config.yaml
n_layer: 11
d_model: 384
n_head: 6
n_kv_head: 6
head_dim: 64
d_mlp: 2304
vocab_size: 2847
activation: "relu"
norm: "layernorm"
norm_place: "pre"
norm_eps: 1e-06
positions: "learned"
qk_norm: false
attn_scale: 0.125
bias: "qkv"
tie_embeddings: true
parallel_block: false
init: "normal"
init_std_qkv: 0.0145
init_std_o: 0.00308
init_std_up: 0.0145
init_std_down: 0.00308
optimizer: "muon_variant"
lr: 0.00617
lr_mult_o: 1.57
beta1: 0.9
lr_head: 0.00535
grad_clip: 1.0
warmup_steps: 200
schedule: "cos"
final_lr_fraction: 0.1
batch_tokens: [32768, 65536, 98304]
seq_len: 512
doc_mask: true
train_tokens: 971600000
steps: 15108
dataset: "wikipedia_en"
Each number is 500 + 40 x the weight over its row's rms, rounded and kept within 0 to 999. Layers, rows and columns count from 0. Numbers have three digits each. The size before them is the row's rms in percent of the matrix's.

# layer 2 MLP up, 2304x384, rms 0.0916, rows 1143-1197, columns 0-127
102:488475487542432624484516529422498489460465481475483487546474501495481541522495519454505529633510521493589418506421482537531434508566544489448575567553511490517520495511518549515552479515562481466416500453508524492547463422486389517516480547468512524563447452557526465539556540485476533435504509485486503548471506489468555445501382557507517528507551531488453500547506484470495542552468
099:545512496516508460466495461573504501538513509505522581444489428527458526498448488474580478453486492510509440487542488484523563540583534501530527521492537511550540477429491426458434528499570359544458409516448502510434524462472491548524488568473474472452407568549504487529436443493492483502499535551465489464483520512547553456488514554579490473572495513536507488468493489490490459563475
094:482495538452544562496440487492501520509567507448498538471494522540475529513471478537505497485515402471511522528488540491501513561526498458557528512522522540491519532487567525555443524525501471486547503531463530450473437527491461559456508500502542454484505496600512525574535496502531501532410478460464435531544585459518538503607461484553475500524464465513467429541466517495520399572466
100:489522492503385478458485439490500474578495535530439529489512496505524513478412488476484451499494501557554441479493497507482543490521485577468443497440575481473457570601515540570502435481540498538495443446560547473570487535465521476425498498511499525416565508543461495456491525508499478476475510494488548473467557541504487474555469537435479438480530486466465485495500417530466570533501
102:501515404491441601501590526503560557478469482558448478479532477471538498553483559512533474477445530527527425461450494432535582582410524521524496491541502472525479480475498580568527510506446483448491441551503465529513529509442523515454519454476488533575494581513553504548445452489458503525495523482553547470518489490533443486469518434526475550579529521448526564499436439515473533438515
091:547525538440546514520568513447488501588518428546456464488470508514533516580505477492479552468507461498418512467490457466529554536479534453485544516547502517452503464479531473430536503477495546441477500539454528465480614520469554430558496489493522490406530499507483521514485554517430430528515501423513498433466548536526611522521521574500530525504539535497460490473508461541522527450435
109:489523544500477484470490572416490471541514495493478413461470477532501446464502532490497501501383499522543500503402493480523508466540428475509542531560545535523512450530493538493524423537513517503494502570457514558528471480583512502518554542482505504469537506549481570490496438479424524437580504521496500476454519390432538483446479546512569507511569557433479502576548511491508535382487
093:462538535478505568572472492530496527476558484485437463474468517598515478566456458510578501507504428483528483428551477464477536552516580492476539540481574493480501534429469546555537508607500452416510476578498510508459469492451437493518490542500444472496462499436485452478477534524450506496487487496406481518526547501478512505556486487474500492525603453477457419452552529493429559485598
098:614510442507456413532504484474529448513534494542527519452533431558600478467478452529583584498449568516498465564488534552537549527512511517489492509571473557559494540512445478487557484565519503471531519492514483591523523489527538442477516530498519475449492526506522471472526541489492545439457565640492502535472430550588502577494436493531453526456528468504539532478479552478459501534570
104:520518496522498400474535416504573481539442482541511558450553540509554499503481530502494458429480509521440442544553493534590585514460485468455428409526459457552429481570531504474555477498511487468528415494571505538448498525488556542519484501502525512481492424521489462514463480455463510510555430531548513501536412479524502488511456460444471509482424417479531492536468494501507467518476
093:522461477496499531515505524540525564585562440457514430462434485453536441521515533560432532502472505529499441562479472502556558554483484450545487455487452471502565482443508585553474483557491472462527484582450482470450492487530564503506481523495439396461428553542506511437465483486482563516511476530459491477533496539530488531443502494480478514451532475503457528523540458538544476553558
099:498489518489467560464556631512490488426519468462524461494523551475430452517513493525457534511493612409532456440580519513545499502508519481570471626489570550502488498453435461508500557573536464464489478506488546514516566494469495518444490466414534490548496482498519451470528480496520482516573460458470562514490504515517470536547449441480518551504475452463472508478544471494437544488478
107:441530495559490541431472466604530603469590505446468454391508412585521458541501551501499516479512534484521435503468510484487571433513499538513470486480506504501529493462488540514481507494445512450468547513512443531543537496542523489536548599498498448455511491532491527509482547538502503497475502456498466479535476531591403508483535436521521451567479537498543515457499453554443569548483
099:397546457520486507423503459481462514468581555521499504483594477539428485493518491443515570428469420527579512451548506495494510549473513512482443580504542429476447519572470461488512493487534496478477510506498450461540574454456515510527448486516444511500476471499464578571481511514538534503572480529452530393567497531492497528516495509528485539498555471434440480524560568534496504574418
098:528539514483517461464557514490430515537469474464507520570516460503532486512592554588489486532492529552538432531524474513554476489501459523554496445512467555494462434549474490504479462482482504504484504466488505459517485491510551529533442558526463483446486531499536438460487496513498504514482496525491525478547474436530396558485407557442613535557481471487451449526584494480485538543577
098:469489531515519474523526470441586466518415518486597505492466484517406498544485518473553510530509486514583486492547485494479463547528529550441505455451555507488471483520539486471467505525560508462479504460411513580541522524539499543555467432541452379540485533473511571470620430491476546488474444497492542486527531490521471459440539514494537497520467510473510476529475551521470474542455
106:455545479412506496503557466438490592519586462407487519474529524529444563485489442519514545541464503518539464451459514486538541489486502565461518446474473492575413495483445493430470573518484474484494493444537489504537526520525517575527527503521559473493521502533495488463527521442532548476492534506548565508481497555523493488605524463523477523469433504549485553546502412509380468553532
103:464504498495493455495561495493519544584510547492495448488505463495497530532476446473563549474528447503488499537530516519478510503505565595461489470492477496415491486434506495572499547519452508461516518480491502530495540437440452565529510466572507496454448452467478483453488538454502519500447567567494466498481502564477490550521407466446519518489513549528502482523517428499492506467545
102:410468518490504481562520521510447495475538527448487430422572456569460552545473532502500457493572450549492575492488444512491479482541472538409494550408448427502564430405462504501507473445508478499518519514476522478561451571522522522515459467484505463488593469491452531536489510488499558495456482506515555520469482507519525498526493467488477460482500537530552445488462496485447526522551
090:507493485519552513504528581522512483453487478510455430541468521472443404484520527488514548530557532488531497602512556478464514489511483437468533511486487443527490493493539463507497506532528574423506490502507520527447516523514473506520535452572523511522530408603466463463459569509500610481542486424511547462531502484466463523460561608500470470494564638500466491389493497493492485494491
100:491530504480473495530556536454529462471512482543478539448532500446513481491441462532567486514512487478560427466522542555447491583460534492487465479481540528574452453511485447449476497522476506541531518433501401446549507478470536480555475522537491498506454467465470494548480516511506431505507512500436514499467554486602450492439445462528499544582463512471529477513469510474438577543530
108:501505463539585480492523492490519477504480553489547525505453455493511542515500520489536463448463512536498541508545472443447557487512397459520504516546520474499519460486497489519620561510515495482472414514517515470510458475533487574524508462582506484516480521470505512493494518608536517563485531461480496536543502532552475468474568470485423507580439435533561550540513482480465528518476
091:455525480421482493480509440453484407491447557507536448541511474519512537472572553484467453506487472474469439518506571559511451525548470510484554466534501541472498497501489460501495501503454412508507469592496532482564435461504496557579605552464430527470492542465493501581519413511525456492541530432494485472463565494481544498497503499532539550442494490496469559573483449509410545451507
096:488516538446478551532464548525520481543530508400463570447507435587517508499519486525517532496440486459502463469489396475486490452474508506518513545560470468526520492500534545499443518530598517519546539439467514515524527476493557448455563552537514423498527568502495471555465506439481438528451534512500495542511517538487526521441447594504536556523477522510456484530515477542554494473520
090:521558484438610470558483557473528445430474475499462532479598510521513465483496459514546445498528544536544488509467552516453505490560468545469480501433471514567530527505496512453489502512528494504499535487577489468505469508499590510489535472566540482483430493551510498482553467516426538479580471511495541523481509525439500509566494509442462487506501491492507499466484445465516543506477
094:458445473523542495466539481479514534485492573510448483509551474550463514550453467473481490462522415441461447552500540494556568509507496480551542520486495420559542536464498526488467469462375447496487363500509522559513528519553423537506499477568573573504489461497477553482462505523545479571524491446508410482491523544488485455521493561445525537497507462517524592505460504454516508446491
094:549455508483509532502495492491498547483432545620466431514496477504388542513478507490500432462443465449530459498493528452541449531452489566507537465448487505508547467511463470564476518522437521462527473529486560453523457469522546499567522490517457474461495491501517472537488504508516508501518394494532489565535512482445503565477482500496536465487560446442416494514498479459566484403492
094:464496541508475519534498515562497505515505524447470545513410433427459499533551571497489529536530437446472473529500486552497484527518529491501519539474567535467510491463506538478506528514498464506444484576476605508490525538443507570479491469450551476466509552515496491478420494513492533484563463485539566525526474551455523463498518459522528509503510508485474478449511481504422509543487
095:451458463491464507548480517484488535537430528492537473501532473525539509518510524491524579535421550501510484542532496501483523535458507587471466516479562482473509441528454483539430518483580523518501475492408458517540568508515456437438544475509468505460537433501522493522477474504471509401396498473503489480536472558474500502545502510451474499578514498561468459520542496454456450506499
101:552554473458524474543496472495517511584505510509531564471485496520553479453431547509516497509523531459549532536493463522492534475394436556508481483551481455429505509502522538537529570538506453483489487543472520471489570449457489541473496438516468457484558513524471421521554462496515510422559521442474469462524555518516424490540498488555417489502445543517504484490484494447527542477514
095:474563441522554474538481557521516509554535501524528483475444512456502526486500482490410532449463577527608451484441459491470507525564536508446522567512522497462538410497491456519504512500552475491494472557496540496567447502466461533451464408420471492538552587456553516563488494485463508464476480651515521465475460481565519440470516501423472500519496536508588440466515458525601544459577
099:450564510563483487509470483541519522480541451510476464467519439546509548503454480550519557433572468525544524450408469524504484503569512538484541475468512440511518465561505450513418511574540505531502474422433474563480501505494579491454438504531470487555450460484546475456383444532445507506507533475539464503511524511465500436507519509442474413516569513531571426467521490463529516462523
094:506534410498458468514478460481539524491489469526456455466511519523465507524525542573474468467539532538503532501388503543482522462487528491446491482497520513533455442556490387545530433525521474476478537490465501449542528510513535464499525379491527513452426414497455490457578533505525575430566542448496488466431526512483571542568484524520476436480512487547549449532431515546463505556522
106:474533542562505453456436480528520535514543481442514505497554433493490506532524574532424525540481488479531546495589493514496472507456420482493536564553450502460568475556500500494530541456492502530497505527500545458534508426521507518472496463587455505525556504451440506489494526484503533512497508500565514400469449502482529534467485583512500539524597504517532489465481580460527466506503
102:449531505544483461469457512438547545531489582467544548461503501483516538507569490466521564527555448512468460504484458517499472453425475541517515597466581557519487528495430579545467528450480530476495477503442579511566519449553461517540519521533467509497452529454488529536491491483517541516555464499394545459465500582539499528504468506536483525488527453555588517505532496477448530458512
089:481474532539465567496524428448505405548495543525535499489526503472483514567453510626511448474523488509462526449458508503457437497570507525528510578462484491499419565517505535532440526544457507562529555489470518471533549486510457521484495421586492462504458394458447523548466569448552480460532528462545563548491569535485566524532454468531538490480453469508446431507490544505491553487507
097:500481522497548589467527513478543597405462442466447533494530442525528477558497489462463543506505501462524506444568483517484486487534471497524513484444438536444481516491411452571489537577507514502474542520531562455497478493514439503476529572490543534532475480547462550547488490475497508500503441439520535593485533550486469586488499499485500475461516461470472476530498555483458441488509
107:512543516599473512531471525475493587466578465569503513526505484497542481526490456493480497582485425446528468498457516510385522504518478475500494471522511493450462453457530481509524576499412460515453557466561482537521534457464435491502539544556460483506484476537497467552524486509478464510488470504440541526559466488474508499463501509508442488523541517497542494502509501475557484498576
098:534471486504501501483511559465571531519542562498448372501522473499478490519505451519526554497473512412501463589516516573498483540446456519506548501493486461495455465491455601487472470485469414467462491539464556513485518406456449454477540470490481542476453530505472538536512535494542504467532526487500477425535486520442512464497530472460587487490531441564443513523468546562491474544462
100:503544548495568485496549534549512435481584597542502441486499470428508484552493467561459481475527505432442490513523499529502518482516499456462515509521454555485492555540509486534484454498498505549474450485518508441507566484493570463511532505499559480537503481486537526521419496521463528558501501488511465427429546477468453455493496425459491502474425463497447525428534489526459522509467
105:502569441427467482436561441549463540523519549599494515438505494548497495470522497505607499491490489585482486555561434484448438481548520562511553434523570477404497512518536460452440465462516501532492574541485533469558489515535508457539506470489525542595557440518483508480453513477506537454456495443449445492533524444528496540551452534508540539483515506431552586506495539468541479526497
100:508512494489510538489483533501509488496572542530470521496467459482477530503499579509466495472506520427500462469479475470535454481474469459499516530527441447481455494529539401487491462562487504511493507546518490466549536467560427515460517441479496430542580505561447438499533486525500554539491496455482488488516436521592415461575467479474489498474511488452514489486518514529532499490526
106:479503501532464548581493528390468512488512481519427560480518531495543523489485521517483417505512472464514530528446570539450500512501523567521519477464512522502506499513521570524505536498482454476480539474511576560434493467437526546478453535573519482608489474504543476516444495477527487474513533475483427462524539490460511493449436464461500430491544514493555518548509507516499470543547
100:518508521511523476550521467567480472484544537457530600465494457437490460452560549439507464533499488428549547492530450531503531436487514513516544537511555507499505533475474606505462473464552497541496494524478514461487460477554501573496484534567519524509436430567453440572482524550518542495481491550458533445596529449527494478547465510526487533550456488397528435405507608454496570490482
101:485546439480505545476524462478454477538581524524483469474425481541443492541501497537465471456469425483483473513472436427448496441490465517489532483409558441422478550481607501525480445468477508533509538518457537542496512445495465555633488513525487485541468473429452470525464540469521409584568488567477440514493497446448494483523549536464497542561514470438550532471474547453501505535497
104:478544520487523443527497509490519522477546555543510444510467520523417511576517531507489489519553438453504439485530431465479558486517533503469506511521539478432552436469464494482418459535484576492567453448487532526502522419460483443443479510553525514563453439552523492571425534503437517473584451505528450531522544448471449512527555475508530430555604512529505483508447494500487488450519
105:521489538559556486422531540504512463568523468457408516503520535494422554550450554496497445509524475465495493531532497486427480548506539474519452492467526534535472519473446436465411611438469528514511559473514473474513478503489456570534533450615550459484463511456524512477576468508420518527592476489505580539536433484514421490528496494526477443496513516520461526461589482444591523487518
102:492528451440550471481499453541590525459461488535467483502497508478472465494519554564410496477437503493495490523521435485577511521457486503495550458510492471525447467536489501539493541521498512487570448421508605511494520496465514468511503514582447495491478540486521529436577456439486542538574464504522536474435446540537430455477577537536483451594508524519433514530504469470565500523447
109:528503502512593480593487568499481553478498472537503478466503507456534523530516506472490440470557498498478405492480450438426559509557539467509525481477584503502527437480447510559546508492537490542502449518479565466513523532458538460537528527588530415553535523499411434537449497509537479520497478511479504450483509415528495519487568516533493461541566509505545488474528555510461469506414
103:469470528528499432514457500510519536557478484448455475505531507589466510503454473479421470446530473532493505474516468566473397437534494508461461477533552506503530549494460492431549511514429551497488504473551499501550486512512488571569462584503443515473575554588408485435566475541523567495524503490452490494486504541534498529475470429513533468471522412472431488507550480517453513510441
102:500487498472438534586508420491485537525462560507424467519518460487504479471449452407453484520517487418498416563411590445458439560449456519541590433480503460447449506470515547543516520590501503565495479521477516517542513401481557568491502554438616494531525538521536519567499531498533558479532494484583477574531491503465453472525449510502477440502498488493554462439498496529479460507503
103:484531409566509534513532400470525465505448487470489567467489490564464470511510501485483518469471506548515500495533478445546550570501496542557485486588405492446504499561531545527444551481497513446497563467555456438503468504499445434477558496497434511486520509533422565430564527543493489531446527450528499530403533457531495559522543540516485565475547541532462597488463509564508443490468
088:454513477480446539560455508522437512502503506497399508425515532533499508543503510493513444471460439537492489544530542538472514581603544503483531500540500509499410514471497524478534483505547428436480441605513514480594512468467419519534527515491418513439529487483477567511511492533505460550518477468558524474445371528395543516479502459486548451515491479494492526476528503508485448509511
095:531517471500527526489527529494519497489511542508522592459541460414462493497416488522524476469456503523500459476449499391436419589462509548547532440473511494580504527524456525497457485514530528434486473494486524490500463460530522536528483449483469500570515462567441565519558542429519514488528531520513494557491524554480478500525554455487566567527523539487412572493534464544516510480527
096:411484450475547529559455462490561546502436551519509482489566533530527505479494513506527413492532557473471471480552448543558514436538491566503545502425462543446516501525426504468506480516435437583473489473503426505530507522492515479450486521475525547511523499479554522435546493449563497444495464514478482498468485523551465566526424469498481521549463484527449541525472465436457526536592
# layer 2 MLP down (transposed), 2304x384, rms 0.0156, rows 1143-1196, columns 0-127
106:431496460494559445506509494521485522501541528518500516432513534443476555527606456552491550479551496433518491446485517500506497538487509435501423562379569503519518470450486480435504492483507458493540509536511527458553496498532517505498469447522454499527564446530491559432503539476502472450482491555547496527506576499533513515552495538467448474519470486437555527520572469539528489461506
108:533475474512497492437530518539549498486521528496525542473422493486497462528448484520495466519494491474568540467501515382560538524504464466494484513468437437520575491454581515547501529504518493524441597475602506507482423546453359529500517531521431498435476483457515579521506476526494559554503468477468476435576473558548571515534458461531485445579506495506498513542467505526516549504466
105:531566434470534469543474487539524469586536477520497554513469474580461516501519483527512562462470397453546479474467517547526542487570440484456496476554518535520467537562515456538517451504490490468501472522417458480548444552471470475521468477541504494524470464418532544475566540493460452542434471459539488548491460456486491500625544511550488434450500541438552449485495472483525537498490
096:500449509434510518471433559471520517532493442541533548463504461466575500519458449497423474472496471482507583507498449501521479489529475481510443473519566498492508450499468501479519500437511590514485481465473592530573449561515466488490549526466519444430561473501480516470507539458518456484395502488498477475569486440453511517504491510523516533452489508531439515523510482512486504418481
102:417517534516533507574514459538555513516497499482477532466505519480581516482611462493493559522571472518511472496433459468472458536503536495478567505533487512475512509488542411548510497545411480514533544516539379481560502498495537525493486483459507522534535517479500441568507494489450504547544464476517526615557454514538482561480472450489449492505500501493463445524557568561492487492480
095:489503525497540475463481522552495533421445491441507548540525470432468520490458458533529387514439488382501563596462584443516463511481522502485528535494452481502594503452553543582506576450530482442519495501509626500466453519469468455495595483539453459505521440530447479512453528452468533526502490538513538550517541466543444437494558497504487518460523437434528537468537513434498541531522
100:534486518508471439495507543567562477498495455484456545483495581483553474469560521485537524529418478530499525501415542501525517469522454494491433482444468537472515614487433517529461453521452398491532456556491507512544423568492492530559522515566449491526447506471477533483478500475494511471545523547500535458448380496512503413435496510490485553447491462525503478471543518536536504496490
087:452500597439461518497480511503500498538488461448492449437529481463466513564520499477404471471514461457457568556463517472598481481442544458386469474515503531464499441567554470479510546445583504545429536528578525463484524456468506523483474464535531443491553535544464493498483457487451464531500474422577553478476564470521534582528450604530514499559442487476516472486489476486473447520439
102:506542468424440493407504481510489511484459505481476448569528557511467559499491538550419517518497506500507512503439525515513417527517499495471465529485578454455513554409463602537529511475444531519551480499478567431497498449531466532477477452492470493514390499558381527561478548467511541581458547447452557539485528451495512564527429512497524476483470493476500554522534484432486472502456
100:611492492454544561507444454564453523534515533489507436527471572594470512494574532440579564514550559494497480521503461454544541537500474486469508490482468520527451501502579516461534516495556458528463508445480497459537459526471536495509499506492528496518548451552550465439469503560446453538447474556524525479518502471378506505459582506585514483512478586564537504589412468522499460588501
103:525560521558524490513473561480534545535542469433471580482478516455485420477420496470540479535452528475486460539590505530548489508544533532526536477505537457554499515494502573493503478486466484508519569440506485503524497503485546514434554538497423526461458466561557483485462490493556489549551505488457518575484487526572482560562581526491551530503492464471560538518545531399528500460586
098:513502510531515452508525449453496444492578402558490495456468569553486496486482520467542461531455504467474551489435465459461551570549487522506528476492525551507496502511405526506540473445438457536454536488523465493549445399519514510485483557527479490503489485488469461444473498422524505525460523596461424509540559523494569485459461555469435494464506519582476517498536440431543484578523
106:456460524460531483462516508473514551456450516458471420473552507476505474531557509476464515533528456505531467454492522505513443556527501544487452544582438448492488591474556458507587546542505460570542608516454489504524496467518486476455557545479517396373529554433494500529477463541549528567499526534461472562615447483540513541544454499443473489468500503514519513419468452494478458462465
106:418441533491481480551479527565549516527525565472559430544460511522481452448524515518555538505550539443548486463496514442425504457518464570523536554450533531455471482471537512548500458503482441506542513575500541498513476580596582576537546533557521531465489526547537519483426537474512474476490556469479533511480469467472495527482474465595493439476485484528490462486443445549565460521448
121:524555529514462540451510508511416550477481433431462521522476498476520541530504522514514518517573523516493519445597536457442440512468498448550488463568478482507563414533471499502545451512477509530505501454551426527496492570529457574589515557485473452455490511527530536557470488570536546518445502526542512528539544487453538449533433536420485469512508548551519534501460524480496546493440
140:437439566518480455416457494501449449562519447473492571555626497448412509541519532531535453552526487560523547499548452503513442519468525531471453472481511505431533489488522442454589548403476473483535460482503425493504500463497497507473440518524411507551439563514544468391528486564480430441517503508481484458520533551498437437443510479485423528482444458467525520461482476452459485495483
097:518540573481524480550499464489462470541516486514516488454460479535491508557537481523500487508552448516490601505489508540498451518475508525436541450547445467451585520495503470516480476534505477501526463495556557381456463502536499585468464462470484521455529488521477539518511512507511519611517598524517486516472513422466513622570489492501519513456543491481510469542470445547477486470459
109:481509525464561486486464465497450520551514458585492560510497430486566496541461475549486544521540464481487413490475458520531488492501534563535533503430475471608490521472505452517508524532480443459456524547487548568544528561453553540520500552495557562440586500456409508496558523402509536511526459445529507508506456444488442528503472464489506455519529546522502588608612529514469449516479
103:471439535418519474513549555512484460529573495455490534495509520486429535508496528463524465554490509471535524483493498433575490535525430486511493545560485530530445519487472480512460483496548418556470445497577473445438471466499592480574479487496516572430509528449444510475553484487515516565527492435552481475532545505452506445482511542527479491581433455513524526507476541459533575470494
050:532554487501539472465527537467485524492499490537518518504497461534507545505497438509476571496497452534535479498540478453517534483460507529507520542504500533573426491453496457415459501514486505528553525551524545502498480462499458472532520482417568548525487504593512495576552504427497468559514425556560501554446502501482453558508456434436577513544508487526486559544462539451442478458502
093:480514402497417345506451482497430493516488440480506517488486479560500529556493494458504552468497546530458508468474501508590476498468510537557531573572596441512521550532476548462496493540463484495488513517539449479502528436551520499544571512518540474561466472437474590464412486510489562605532506417522474498470494529437481478534453492559490547492500467480539518536447447560478493530543
097:545436509469507488532530474473511572497507526406521476438505493460450436489571489479576457540456464533490527522495473473508485399472486469513483543488520425533504489523547445463519444489573554548578498473467440554542517454526506499491547524531464460500524481480495529517489433575491535589433630463422497413499494525459444457470530435484481529549536500442561452521526462542500484435541
090:433582505480513485484477478491453512525484479426521497409511580470481454469529540461510516528542518479526453437574457555503510523487560526477470469509476595513484525498520511571423512474496516478469493485580474423498473498550601506525515544459478487541462501435504497505529466496476398467515478517520487506425533495525394460472476558519513482526512493500445501469505464482464433505493
090:478464492451613441508495470462496505482532455518527452496522570453555512489433523454422489480516514501460443510487515532446483496513481518461496512519514469475554507503503474512452545510445555505493488575480491503531437462487436502482561441505569566516492556540522482479523479524499534465498459497508556453509467486492494490540503515528527494568582460472501500418559570453492551447465
099:428518447447481482456503472533511517513542480495533487554464497546460478460525476403435501403451486439438471492430535580450520508444510445501495515592447489532431519541502427485537492496463475525397512537453526403483478483480450427510441484462471486489566543488494516516482447455507535500482419498550459484499533448457495477486488518527454450452507512506506460469480462502500488442445
099:482556543502543517499487468481498529470511479516515469493439435474582481427525533527469520495493530555517470520533516595491468453564472523471493544531481482481501586498423524523521440539496549547460573498527445481500482442500508400467527483431501427511498453449512453492470545524477478445452522486543581525457462551491491532510458486524495523423470596520556495512564495557524491529518
097:530513517444498472458531528548415515527522435495491517510537459494515482495474544487513479465471516549530500536540535444476503488599469574509575508534456494525491491549490485542526578532410471547409467462450450503485451578558518514461497506494447508566510545554546477514461534530520463531495506510472545487491529457485505559506512522509540496502491445546507521549482468474491569573499
097:520431503476462496613507487505460566491494451484441532504520462501485497518505510448432490488546504585499517496458449446535514482510615449424439502542505438465584510522544518571464474487482505548505477485547430538454559532513548471523521568526567514423439450514525474456537528446471562544452502473522463527481640546436446484515507487442469511496517484588455508488494507518452556550517
094:450544488520509523529460498489522491524585517545464525495541525552501500500409445485543489503520529520490485469453421510510485508532448507496407513507492511514494499518534488409537519513555508517477493422516488490511497491502544474442522470494481498524432519569590505409570588504508511530504489493553496515492538486476525533507539506518449564408467475506539510514455558605539484466462
107:536484564504522487473504467467478506442527456469409465489544475523503504511476483506449514533542542458517525414536494458438465512517506451504497473559456467438486480477501469483518456545514526394525520553451430502558510444548447477492499505513494515456465520564475479573439475546553462511512440466494542442462487460525481447500599581577507536498475514551467498501452558537450518535477
091:591494473487475503523569461595468537505463464448551527464513553517512466530511537504584534525543498414492504488466487456533461422486466477503564440534463495496460474492530526490455437470488513466439509463401468507487501471547490463530602487491495433542494496494513510516489498528488530440531530448429484509430591528469552529446537525529441479529522562565466573587557505515439566504469
093:513470474459482494569541444471474450594468488497510539500437478448549528515488482478541448454535511456495538494566543492532536547434538515515548482532425492563497503500501484511549504463610457515530442525520536485476557491493463516588540472458541439544561492455468506490503523481543539444554516543501552475495487507540529557547487556483493490477487500513476484498499461531576549491473
100:497449497458561477533531556520516546556477544548552507435541399579458465568495473418519466503540569480495557487423572532510501485512469448491536524562558505485500465481534545462459489488509459526506432518504514541496470492510485498505498495487460424464551627525495524534469500469504458500433460496536518495431511465495526500506534496494487501449450499487528471476494546484536479491506
096:468503460498560414529499508541477472463509396525504436475593511489561499498603503489584473466469477507536486454557548556461558520537539404541432479568522483454479438515470533485448487595452546441489502566522481508453527489481487490494600512513505481490510485493482483524460551510485474498537504429495418522510465423470469565512494463485569599441491624517459474477507464581492510482585
091:539523496461571543505538492482549455538525567518518519489439475499471495495467493591575453517490527421593437459452490525489484438545551539546510517509472481582401582502569465549418497553538529549543489525525562479496510450534489469518508481455491499474531532592519468505473530470469498494512513471518549530474525557511444535477502512578462457475501502475553499512549561580495458569443
099:560569442495519483493459509511500495460545517463463484562521513481591443485509469462550523529551528501499498493516432495462559451468455396485527593510575496472472479490501472490574475487491521511485425520465517472524468416474472539512469450517434561476482560496512551510547467477467448521421522505518450494430509458573597496480546549416426396480564484511538575454529433477553597438522
082:505558488557494467523518547471500467508387553514447497610495440482502436553565462525461536557550483544427527559503486543502519513551517471500521527499481470506462517464505531489548472489516562483545483566435497558512506530574497492470420505462515553523498463468453525555531499526550497455478479528516483471465484506561535558458442451565419542482510482548558472490528461442521481510474
110:435533489497513465453480431494497574453535510517474547506525540581478478523584489507471449451563488455524505574468499420431458491520551487550564536454461549524515530548431426479485577485470522544472469445508543459494528581446443452489546564505464530545458513519562497519479482438450485507519491456452462492534484447418448493484462504436461555467508530481481510516472534507480481510581
096:485526522476562495584504571542545466540536461526499511467544550487488433460522487416483516413546516544515496496568501504470466438546455499487440572459521561551466524501477517452479487481511475481497537498506568488502504467514537508547477529510587441557469435552411395536506512473510512447479515536478464527486498499491525533559505459491520568523517490451523472533502472471561520506544
102:528533520497536456461538549481524557578525484444573493490501517501524475483487511478573471520512461427416551455555463490503571509432517518518527525495470491514546434504524485508565494460542442511486542433518487497499461439479455550488515497489498506511505505500539508555528365545490549462543513500471491463487478458546494474493570569510475492577473516492538502455568469490506475540546
088:544544557494543524459523470459483503507559490486449514547489429500519490493501581440526574483415492478510531482514494449502510514477506543468599592574553493509425458498512564479437524469511516511535470475442496512501537459466491508513576596453516495494466470483450506530541479582517487481443466479459524455551448493463488503506539460475511484465483497493549488560510503504471511519523
095:425485486491473520475551605559445553537492527547499442548470562529515531464488493491505488533484558531526457458413519450488515612527506536497513531564543537477518520530547464508533436490514587505527505480526415438566426527528495507486477547413488562473514487515502530534558453527416496517513502514523513519461505503533507534517516579451489452508464580489454499509512477490494485492504
119:493564509559416468508515517497502513514597533456447509522520492508489472570464517476503556428519533462463467495511479480556516500490499486490525523508618516527436492510463460547487495524511478509548512466495485513574556526454465532588513452462554564514507491550516412519473538473465491522546491521476444526405470458540515482482505463459483553505508445500575463444516514499511511432493
090:528536483490438412509546500492507489440515464486541586463565489528467510482505563514485418557558498477537503468486535516524403460572582471497516594493441442550580499506548502463519502459523426447562477548480500497481517426535457407601521543581503494489571531492480442461506485481550518483512479530518540557482486522477536429530460496483559415453517481479436560509503419532463485491485
108:540496507442542544524400557529545489540467493421476443519494494507511487492513505508513481509428482513463563452455540478448480508551509475486429501527519504463519455480490497481589454518489588529522521518520539446509486507453523481459484430499496453538516469424461513504484423489553526462512533446551522557473519527498539499530458455514468555415486456537546466479579476515512490521523
097:503531460525475504467504461468458516426554469502461545491531489429475443487472473440461512437513444402455456542518506415572496500568440510514503484438481574550511497540427586479478442515516432478573513478492485538496521551497483503500504537552512466430373486481449504483462434469580440540544443562490470487536546529466552573499522502511530530466514490530541503537439497506464580466518
093:498513497508430549507548441501416513509466510534515449486471505565526505511533521442506524439492543461514565514516520505566531485525560498422514447471547545475554468538452576427531483449489568476497577555559535496498510428503465511546465507458472551502458507491509502489444466524459557481415476553547451509492489491510456505458427491527485519442503540544516480422478511467529460525472
111:472477491489478459410508480493477585512508500529474517562474443509472486469537520390485557481484542506486549557516470541486570457513484515537518464516492544551616534538447444519526578497454521502525567463453440416524459500523444523508525477507525510446541568507487415478581509466540499528471520492495448487585445469526519522496511529469484538471504465535532583438544513494469473559470
104:466480524529504512548411499495481569476534545481595572577540447553601532487439501507441506561463490444550476498510489472525527562478508544511408510540496461522496512539513539536500575599521468453478490492538498474513543509457508520511498583544444556546466562490441584547553452466577539486544515531440518464478508425527463532551573483579455468481577476554516462453498469553476480534534
100:396505485463526547479489481487550504497492487448536424478573511481455536527489500531511435487546455517589570550466489516452487535487403433527524503405480493494475511459576466449520532474411437565451496498510419559503470502540526533494485527490444481468559489489458536549459452511469526570470494488475585485586535478496569442485534480470540470546552513512479493479529524460535572479515
099:477523475490490468448465496542489507460527561476496515465458485456480482580497520500605453512486442511417491441516535555561529470556451532492516470458556505524469500505551432458428505458532478497485509567398418553459521485551478487509464620547472524561502495520470468528559535580497469481443453412507481520518509575445417525502512490543435501531479464544484476477521485461471531507520
095:528538489494460470446502535505486642475509522421471445517545627512484469470461507546492528511499456446470523501489500507504577531450451504597496494457514436521544511479511514469526525528569499422511567450510481514511459499495494534517466539459515465535455543502508509466520480440521467473571515543534493495551506499515459523519479469508516520493488492500509519457490499475503485536510
110:547455514469462476544543416510486430457469570497552450496571515496505541411457449510518513523562495444542542449505451465472483507458497480552479551572484606512516510524467495567548453475471503521506504488460446471394473483388574571553480509514505570509534514515498491545491530494517477485430476491480464455480526446493572525523515509441450454453575490462506494474470534520491552560527
102:462446411493542457489580480529507467532505502456471484545506496528573486456504551452430560546449506459507579508505556568517540453524547421507468447495473524538510516471556466545490502496537462554482529418476461477509554521456503503511496456400556484550440525492496485416507525524513514513464465466436548493516543489489572525533460528546474535519517457470564521490521553535455497513495